config.yaml
d_model: 64
tie_embeddings: false
init_std_o: 0.0352
seq_len: 256
Each number is 500 + 25 x the weight over its row's rms, rounded and kept within 0 to 999. Layers, rows and columns count from 0. Numbers have three digits each. The size before them is the row's rms in percent of the matrix's.

# layer 2 MLP up, 192x64, rms 0.182, rows 97-191, columns 0-31
107:497498520532497481514466492535487500529512519564463507485513488524516452532495488500485453507497
100:432509492552494481481480432495472468503483488483512485500479500459474510510489503493507518489496
104:496498478476524514511505491491537488527469506473518516528520518533491551524541539534510512510489
066:492506525546484490506489452461493512468479475526523536525501460470499517564499502527510481498519
076:461519525475502486520528506509472513492490514534482507485512453491539533470505514467496473522505
116:494512517524563534500482491540472469492516515479505499499520500520507474489517489519525484515544
091:548494437538480526464527500545475517491513514535502463496523512503464512514521504527496462492489
101:499514489479517506507541468532516519481547464471525445473494538500486507510508491521539501515498
089:463467529499550494485495486473498473497520502511494599476488477520529480500491490502459499527511
095:523501550474495502453499468488506524518537524483503507483540482498535509505505525499522463459515
113:557508532571520544492488487510555503563493478519494518512538476487502530484511491518476504495490
090:524469481516514522519470476526486498498465495522489464489515528522498471456470463511530483531452
088:471509476493530536484502472483507545487544510509475498471505497515498484466493521491466464475547
090:497529512456490490483448516445497501522479500532497481496492533511559512552511497479514448511466
096:479490469502477519503508540495506532487492490464485445491448523542482501502519527487529510469495
093:488510499502469507508485500500486526531466484494476480503515537508542497528508491518522528502503
102:495462526544494484501477520517577486481449521480515466519526508504470495508525506471499512506472
097:499498526448487481455515482494477547504486517485497506490522513515500502509465529486480505524520
100:530465537538521490472488510496501496473457512503482530501533557577499475455495469521509500511492
111:492470559496523473499496483453497509552514452460491502470506464457472505478501510495499497482498
102:526502465511508544494466524504538468501534491475530523528479470506454478500520483452494528490502
097:494486468488467511513502462520524504487476486517536538537504509533454497485523516541511511485519
103:506453514509510477515450436504526499522491499531557510461504513490489492505488477556523481471510
113:543484560543493519483511476492483516542518483525443500516515504501516479531482505490501500537501
089:486494525489430503472473517510524537478492523487491504498511466490519497470494454540556491489517
097:480502483502520514558500485512531458481497508452483522494508480478529452458502536493491515453503
116:455521451484513490506475469492512548480484440526477525532515519536553493539519509513503483508512
111:500497531492509505544518516480432520522523512460499503512519492455516501486460481496512495457508
105:516528496463540523441473475469493511515515447503477498479515500453482538541536545483480456484532
101:449517480488532531483521501457519485464507488477426464510489500500487508486496544475530489483531
106:562504472513490507493494557492502545479541513506508543483504528498538547526502508514500506499512
098:487504563470489471495470502532534539496461480506527493487482531485503499535509558478502521477517
095:527494519506454496526480511504476517499530501542494491454467518471514464492531509473467476501501
114:477455473522426491532534489507468485534537490478496498501498502520486500489489514504499505517532
090:506525505476500546481524509503473527494520522527522454499469471489482503553508450464557481468479
058:512466484469514482492526509529418515483536511489530470509533503513469498479522496510478526512494
107:501509460517543509480478510481496487491511499508486496521512548493454481541518499499451490484527
095:517507529488528500480466505505505491504463496494502524515523489503543529541481495478513558519500
099:476483453541482492496469496502507481487544471484536509552511483525505530498517470502504485450485
114:485532510540474483550515511471493450509463475492537506472485462496459482513478471513474503517495
107:508487478560508505523464548477508499496481492504468530527490492452552527525528530515539506490513
098:518543490469455528466446515467480499498484502537505467469541513513504496512520499458530541461527
112:491490488510447459507541486497519571543488497508497476473541523469480479509495499485530506458482
085:520543516478542480493555476512538512468486497502504497502502505463511510466492471485489462481524
092:498500553498489484493550479529533497508474502500497489478502527516488429502511531516527502458469
085:519504502520494498512517449524537532486496482498527499522494494525503539534463482489516555509489
089:495495496491518461483463490551489538477500516484488517519519501557525502490481520489488437507528
093:470490502473516508522540538495462461464529482511518514501529533522534496513526511441474497492495
102:487491535511525505482514464489471507526568505514498502507503440485441476480475507496508491467532
123:505480503489473464505516481458527509480476479481545495508457504493511508524501505524462453491503
100:553515523446497534462487451481489494524509476492508479532567516522487460500498456499529507526503
105:459485493528485484497513545507530489480522548543490448474452503483489495462479517494481505519492
088:520502548531515468543477527500501481502511511473510477455464533476532504443519488509488475495485
105:513464508497493505520501498471490527513463508489517479504475534515470457463537468497477489508508
090:483513507497487465515487473516423537472485543490530546479494512467467458478530489483502539458504
102:458454524500469517492476506493489529455513454510469495481461521499495522500525460512512481523466
093:492506465518461489476529537500513492497525476492500477529497476533540534463489539532458522507494
104:518531520482520504493530498498453475471511505520533535505526451523508441496505489524515471509546
101:516536445531522474480492484514509459497505468433465554540488483499522492483547503512481550463504
097:554449508499518515487509493490554492495466501511519518511524550505534465520510528509519481468495
098:475451501485487506507511479501514464506515518485500496522545507495485518478503514492523510446527
107:513530502532477540479557508500507498506485512543466507528506536516472494503454487495489541443491
099:496469473481548516519541496516501514498504516511556545504494510517501506462516482497470462498481
088:486526494507538544482507480515521497477472482480513539492487523470512490485486470550488488510500
110:505566492510453536480496475495513522555483485493500479474493519513514498440476501451495485440493
104:501499491523528556521511542467518507482495498546487526509517527490481481567505515543490508532464
091:486489512469486454488482504534451513514473485505512546529494513474521556494489449472532529515495
097:489522482445493522486476470483560499521530526482492474476494491498500512500538521503490467505550
109:541498502494506508495495531480483498546533509484507503504467508488545446494562495489475513492534
102:480485472500509508489441468536456537477523520462507486505498482512525497478493498490526501517523
106:521492540497492519476481494498492505550510535533490529498483499451494476507492515534531543551489
105:469449468501515462524464506531521514473513489527494532512464513475482480548546508507535506512509
097:493469490526511534492499486490527489488471504500505472498471526559481487503468472471459514547490
094:501526513507532516481503517509447511443485530548462499476504486507500522533489454508510523499535
090:511521474465463508476533499497496504501496501490528450508490471492459508484519504569486479481544
098:468500502507457483516526553510535499495494505479440473507468507492447538471516505506488486522538
123:465487514480517527502483514546470523525508508485479510530515489515497546510525510497510493535529
090:481497445508530520513520494517470506506505521486496528563483529521499526521496517514518487511507
094:516507528493525487473512528491524489498494504465518485497551483491527535516426504456500464489519
090:494508485511465457521523471506464514523473472460490502502515483508490454474520488506497498501500
095:508518502504458481511501498501449527535528501485507540494515493496490488496460487479491529509474
097:478482496437528531504498530498507547521475498500499483487491547453488521524508486506443465512488
097:509490453475512484486493532519454525465553507501525530484444509472502498539470536513509503486520
102:471515549502519537469485500520485555498483526456472515519542512506488519506509552500500486541483
095:515483497516521462516506583490528496468464504514492475492484515528481519514544466506524499495521
108:470529453471535513470461483514480517477536522474481516478470512500445497465536516466493434497528
104:525528432490487498543530497526536518486489498491480512535507472473513474463442477457498522482513
121:531508502490487517496491491446537511507500477469546511460443517508501525480538513487533469524505
092:452476453544529557475510483477449470484522514532532483500519525518509506486439493496502467507493
101:496482529513491532479521493488492482494531570469495545515473501501494482465509499488503543480569
085:479499494509487490508511491462450501499525493472536486506487496538545475519480486472490491506516
110:524481500481495502472492529455543508496483515533480488515523539484515510528537514512483516522479
099:488504477534505547516531501473462455499515514446489511512525436514459502483480531502487523526490
092:467458483501504526477501540501482543493487507499461533491540461509498478490545486510565512535440
109:501496543507500518510499534442464472510518498501498491519520447508509465520513471519479487537500
# layer 2 MLP down (transposed), 192x64, rms 0.0531, rows 97-191, columns 0-31
114:492530466511485541466505516520496462532485464512512522509487535490518459505479510524544498534488
120:535500475495458505506516430469487490466504509506499446483489458495513448490523470487473511487506
097:516539501515507473516484489495484464511552454501444538474439506496492527479508517471493526444502
087:526488503518523482529501491479485548469546502476499469501531494467448511480499552478482510472478
086:503527488565477528479490489511531465472499491429520502528493549516488471537461499516521503505500
124:502480495473458486519509502505491474519475507446523497486492482538491518521510490570485470453517
092:487484487508493449535482527536494534530484534486485493502470451494518513478498479488533502493510
089:465476510483516523493523475514498543493479533470504486488504517438490525504511500517549470474505
090:493498451494498519503499502497534524523489487545484451511460491474461530489507514453496547501482
102:466501521484574525453496524453509506500516514483534523497489508461475477484505517540513519499475
113:461447451456487512516519510502524511496533504488518513454502506471497456531482492490511485470486
091:507517509514516504508482469463491465524520505474511499520521541482506495497556466467518496498495
096:514468559483497488551501500529535478473521538455521516523509480464489508504533542503492491491521
105:513514555475477549500519445476490455435465485503501557515523506493506480473483473518525481499528
086:462453448525480513511519453493464478515449506510524456541462510496502502461525479453477499498460
100:532517512535514511503527440480479498499466470479500501493472530469498507468505526528480501505538
103:551509515505507519480522424499483516488489462486521488520497473484508504508488463425447471490534
096:473522515526519536477505532559479482468473502506465509459502486497517512459515515527493527496507
090:461508443450504501518465520518478462522525488520478496488448481483484548533549512504498516500497
101:513442510527451520521485508515516515512476516558484480498503521502492541524507526477528498503499
112:487492442496467483465462516514526466543511539485504537530497509445506479508489482512546528465522
094:507534566553522449494516471529493465506514496510497484520533475435490469515473497504486522509499
084:517486517537478510512503495472477472494481453477511505531509446467523513460462509500500495482508
096:461528486487471528482448487506464487539515509447513567532494505462474518486490478544500509508480
089:478514492484493507547542470489538539496468507507539545504500542494531485511500564499500522518490
080:505501489503509512520531502440525489528490520510466549505452519499504544492503469496485490513538
116:455490452454457495472526501483524500480472506514541523489492537494535532492478481521511491485488
113:535515546489505499548552482457464511460531463514483493486532484496477488499488510440477486495497
105:519502501489498517511506472488510500514531504455500549474514522498488510508468485553521470485502
095:505515478470538490488526522459528513449485522464502467521500497486494475503473493501505496456544
105:517559476512543492510520475530500507496460524493438493524501511532492517509539484476473515469520
113:503521534519508529531528527515496500509542507537485483481520444479495511457494541446482515515509
112:458521482527491520463486561528542508492442525472536464534533461529505514485494503486492494473527
102:484485444552512490482490509547528515525471471550488475532500504495468520497514484450518498539488
084:480514491529510501531507507495539523472467489472466557477491503528491510458528485455509541498506
156:460519508526461509482476519514534480529480489516505541521465497485543470531500486506526479515516
096:491517509462453481494487530476514519483468507512492509510468482511519524513451535525491494472512
097:513507525507494537469481515491477490522496541433520542526502489489524474515535489528528478473496
091:534485490495529455469531467490518530459495493533518482500483492505506503427451504497509517529535
108:526488513512499498513451450450494479508526544524490507497509456478491529464492495490531503503532
114:506493521498506484493553525514556516480497455523523500472495481508463490504485442520448496501506
081:469509487524518472530533477505504484519469489449499519479462514506495524466501466569494493482484
109:521532514500520502496492463465472486472536530511492485523549448489462486505495476418498484548494
072:518484504524454487476570436475529524482480480534472494473519495494507483495521506462497481514537
080:510484515488530505501518486505492515479521516529487462476497465522526492477509487500474486521478
101:503526473491515522529546487470469445480490548459473524492485491517531506465534497519469456494521
104:508479495492463481473479502552531471536460519444494467522449520514503485499485475528510518452471
091:541472508500528499537556468474496527449543480515525504455535466497517497504499495467510466515494
093:529489511473531513524548473465505488474519474529504512501517492463509509490471460465499480526488
112:443535500487477544495484499482506481522469481515462538533457532523527489512501516519498494476533
094:498477533506521541514516528571500501512480489505495497493449478479501533488525501546514503554511
098:541509538534495518524478521504478526529525541495484483534514480527488500508483502452514513499528
092:509512526514541460530542462488485505439569498537546471491515458470463473499507497453483509496500
088:512484507516515475487522505472511503508504475534527487522470454495538495520506499470483469488514
089:475546476468449505503518500512517544447512581485541505469492485466515499503500499552500549515516
090:497523547505503499503487516521487512495501475485450445481469509477475491493526505460466506519502
086:471509497454467479535527473511481522472463492542531462477487500504497497497503494512508496503498
102:507489484552464506485490480492506454543486512483494485520498572519495495481501499512526512501490
083:531466550479479496535527499480483508477511516559473496494512515489538500489473503502513483505487
103:548528494467483506568531498503486519546501523473519519467531513509500496507525477492504495485528
098:474462447492468485460477505537517463530488537447504539529461478505496493490516514540519506528530
101:531474489527536496501448575514515531478501510471511490536458502509501522491523503461500511511504
104:520510515490504513468481438483524474478483504442475504504486493480499482519495510497470504448517
091:508491495489487508500474541548510534483470531511469521548522496458538480512525513548477506518500
117:532481555541536485474520504474513512468557521453504502488512501489452493525490510481458459463508
095:472479529479499471486465479500491503515546509466516488492465443508461521510498520492459494529524
109:485473545526483496534505522557483514506477482459501501513470537532515471483487459503547444464539
108:495497506467500486494523464490477519474454509524476478488462482544524524489496547525513474473511
090:504560501532495500506554500484487441448511543478506492490498519497540493493491486465474493490500
117:496510491518490515493473517468491529511458524499520542516504470450495525567505500475524516472502
100:477525479499489504518511469488507472437512501441487498521539502541523488513486478482474443496521
110:529522554544516506526508445482458477452551468480512510483515479495461466493499486461487522504453
098:503501483525517516472497545487498490525482512507455528486515501461530524489498504503505544507478
101:488518474535477538497466522505493500488482529495473496525511535481554528537511466551532516477521
084:500477495478528506502484488495483544524545536516473513467547479499510522502551516418514521491481
092:519503505504495489447520456452474507487506535538523461512509500486492457523514516491510518522502
114:513503473505506461525511438476473487520536489556474472505518499454505464505470490454484511492477
113:477499484484461553460457537514492441538482508442503525504472533486531507512502495559510502524489
095:493522487459506505477504470498465514514474547530475471462503493504520526478528486463513511482515
096:485511458526448525506483478507502455504450526451482519547519512496480503502527463536505491459466
084:501470524446518467488502520478501485498468510556507481471515490514506514531486511483480478441553
111:517478490498502498508525454499504425478500509519527466496482460502487504453528512553502523491519
104:535509518505555474541523478490468515479537534534482474478494444492461469462479487453480505493505
091:455485482505493446546487510517524523487565497498525494500512517452475505513492490496525480505469
101:481491506516513487491483548519544526509479493511468505488474520501498552527539526507502528449518
087:553508496522479529517510517464495509491514511463532505527533499526534475528498473476472556485482
098:499536475494515492491469477445505480526528519519502479504486516484525498506483458498515477517487
127:552508523550502489474513501522518502458496492487447504509511481512465531489469487503488518535521
091:522491513488527502518498512524488569478486505547506464510521442465464496508507487475462485502491
111:494483503537474492517521550543542515538494494480482482498535480506503502501493501473493519477510
104:511470497480540473518510497527486533531466504530500522512441487494479503462485473472482533492542
095:503472531495510458536487540505517498477532502525518475490502477505511523508518536495482496497509
102:556449498485521506541518490506516460458546519537496524488500488488487484442504497494521508496510
096:524486527497504516492535467472490472468528538532495499461477460483536490505468512481491498489519
110:497515480496493447506557472501536506504497488516518524449459531512503460495492528496487505474514
# layer 2 MLP gate, 192x64, rms 0.197, rows 98-191, columns 0-31
096:512482477527491521485473436490502493502496501504513494461496453474468517543510499473446500460449
106:520502522498518521483546479544512525526479527517498503521562506490498458507479467540522505501487
062:491495469512487505508480481500519513485524492463501503520513479447438548525476537519461534483481
075:449486506443496479532477518509455506515522496495484496475518505466520545482521503496526505498504
105:490500466496495490509468501511532508539473513528487465505495523483522514507487485480501488519492
110:488491524465490477460474455441509518505508460520478489521518495472455457516537499510534534502533
085:542512490520504515516543501493492443517519457466549503505497473510515453502507487454459493465494
093:520501528518487519513474533542489490483453482481529505467486517535481519535535479519513451498491
103:535511492493512500487517494546527479518513487503544510469513474492519514465506450474563490465496
095:491501508528494521502502493529537517485476481522553503483471538549520507506507527500525534466489
109:491517518504486503492501477555486496530539476524479504519494563462506498525512444468535470527508
105:499498534494484540480507523514546507507462442489491464505536511501479431532518541494481461471488
101:532485560464483457522464556463501473505475465522517493511484531494490469533515457514497486493477
108:496478537466499468525506508488500521505528427513501535534506521486506472533458499526540491528514
094:457528492484485519510472530494509506498494495546510521468539507467498453504481491520508502514503
111:484534519506550515479506584499535514489472480512512474493501557498514508477469500526513495496485
099:514540528512534512462504527516542516521492528468551544487509523481502557536506520522500476512480
108:507496548471508509488493505541546513515504477532511502489516491501542531527522569482504453511548
098:489552508491501485471479536484474562452493508548502537491506539453529470532505487519488478471496
092:501501566511505542521536464499506512486463483478482448494533458500491477498496498534508501526510
093:496471461533490498469463549529526503527505487503485480473487508466525525522474527504489535480494
082:457497527528493498464507478526482455542528503521529487460464531518462508506478476471490523539517
104:469500505515532485490472540492529504515541487514511472469496492502529497507522534489493520445549
109:532501483493461501491489549483489466463505437517474515533483504461513521499553462491498497468494
081:513480503466510493450504510474497517526516497525465532495443499464527525496512469500543514463536
113:518505555548514501469492502506527497518531513528526505512484474503518449502476468537500487494487
085:495495555498500482527523469487493453526516427515517523485497518490494475518440507446523461484494
107:495504502545489467519456529548505468502489500500524455500511480482460484547542516533509496536472
119:525525418516446502548469502490498524458497485497525471504498517513483466495468488509491489524468
104:465495488484476503474475510529521511523549470521543502514492494504469479490456509492541490506455
102:481513519502470485515480520467506518484564491504497475502512531516511495522475526465491493502501
091:485471496478470473452469529457497478483488480509494509498484506468537535558527518498485484497523
121:529546513494498499478490477473553457503477478525480511508498519477533487493476498520462471465512
088:501533482514498481477531512526521499507558476522495533479450517489514534518491499501543528509506
053:516509468487517521533482478484493505497485535469477523492484520539501529484525500522515501484504
103:449499553477470518544517488505502518516485525520520505527504486479519517497486465513466504500491
099:482501506514516485439488524456486509529521478542484499481501517459502509528486496456486482501482
105:489474497538449539529497559474511485517541517531445517513506508485468508524493514478480495497525
115:523516470480533496488495527481484535534490481491487478524532483504515495527435481489494457491488
090:518495489515534482490424481483462511502506515547466524546490486478545487520504549503535470472473
098:499548528435520529506488507562521508505504448512488465488470482489541498502519515509508454487511
117:484501508517532479457463520555473481485501494471505518478504458491459483517487471477518451519494
091:506493508499465472539545516520522507508460518528509456494452465519511471514471517493475516483514
095:494499494538488475513495515510464518531483492513497445535497487487521531482517502480504460501496
084:494495447470499478473531547488530483497499538506496490516496491546491490496517518530459499482510
108:549546491491516516500474529475536450500516490541510529463518524443466528478481472498497498514508
117:489481503522479467526526502524535518535524479480515535447486524509512483518464503446501491448524
091:480524526513486479472554492510488556528533522509533537489488488490460446528489495509544486513464
093:467551485485480492490442474514516488569531489529480483516493499505529495528475550441521524492521
099:421479466490426462512516551513517512485472484502520482526532525501507504516505494480478496527466
125:502487520495508509483509502562502516540486489505526492473526463505448460507471494510513494511495
104:462495469490455512520525479487507505509521521562465512509472503511553499528473519502476509489511
117:516458484466465483485474552476524481512478528523518446525471511545512486513492467482485482509490
098:465532508478510495521496490494522475436491524509528511497444490467488477531459485491510478537508
115:499500499533478540504537504495509460492541497515537526518523523528518491508489543521490472497521
099:543462535535497479475499543544486487561496518496461493512488486495481488526504506504506529476482
101:510464459517493513559447515520508521536477485498476534523540529486506477523483474507500498483491
097:471478476458489488503568540516445523528459517505492491492516468449510454537500460494517494495516
099:455513538496496492418463508481503475505482488576460490535510494470495494510490512475509526480504
093:451486508520466482498510452519486495492535559525500490499503495500475459523498498511469481531530
119:499520512462477520492445480534530524521565479546475521489526496486460493506503478491481495510523
104:463549494519483472500511443504504474534491489441482503512484493460496511466496499507536504514462
097:472484512439500442486475532492463478529527460501544467504507508480519489545494486520504469480506
109:486508478527485523493509479497553470472502459538520481486500507488515503494471476489489511460531
098:482531497486508491487483498493548494482463502554485522496505563494552478490509490496480491459479
110:463529500525497517447479522476473486469501519554509506501518474462518500514469502532463519472484
093:513512496532478511516483512533480503526526491514523557491538538480510479522512484523511543501417
110:514472473519463486467497484549520501515506492501472475501470546527513482466460498490500501491523
111:502519485517473493481518543480560503501489459525518510480489525512514453514491498518509492486525
100:491512511484480506486489564536519521522501499509525492512540515472526453480534524523512506525467
104:462529490497473439475496438470510513489480440520481534540482503538527484521497480506499496500511
110:470512483520514479526480471496477500512511491508568501509571475513484510515519538503519449512533
105:520511513481533514423517525466499460545525486506546522510490508517523465472470488451499484505502
101:505511495525491506483509503502474565526507456524480495476510505528501496481486451537534546490480
082:488499522477539510514521545534497502518501478518517530487480491491494455539464525557478518505495
111:493496521504503490475508535563488544514518496537527546475507474527499490540467478541500474546509
088:495511516508494442500519536504528536523483490548471514506510525495510498520473498466487515461501
086:516527487509526478498460479515500468498518522492529511436496518488470518477473514474473460480499
087:513495531503539450498505541481494520467507512533515515509498470497493486519508483510529454503448
080:486486486458464477513437506494507447523476510529491491482539481492533512536518507510477501460499
109:479526535494475547543500525505504465491498484517490525491519532545500500546458489481508482514455
089:507512499504493498485507519518526503461539491537529484484475493494482462535449516510476486468496
107:479438505508523475444522434494521486528529516516511532498525487480480514469475488550495475494513
107:510468477505499502518502539485481454500500493513528543505554484530493442503472459516506443500492
098:525480489479485491479487514484542540517517491453554484466501508500542487484528524518501534508518
099:513471479468461495481469528477510496515511513547510514507457530460504466504565495523473482485487
135:485526542510494521503493532518536465512448447471467498460492508496505500483482511484489477511514
090:472472455484497493510531510489565481461521514470436499518499512509500484521504471510447501464506
117:486485499506433464477526494488529506529487469516479470492487516464459473528488502486519490514505
087:510517511514497513529486498541524512545487503518503493523486499476488454464465490503452487489553
121:518538519498498512453483507516500514486489497551574502480540506524518535506478482506480438486517
115:520451516535502481461484501511493510506507536516526529497483504465482466461501537484509478458536
094:490525463521511483499449500520531501546469501513451475549472504525475516492511476470483473450513
109:454501515477502483523490529534544518505485452568484494501505535495537461544493516511473533507507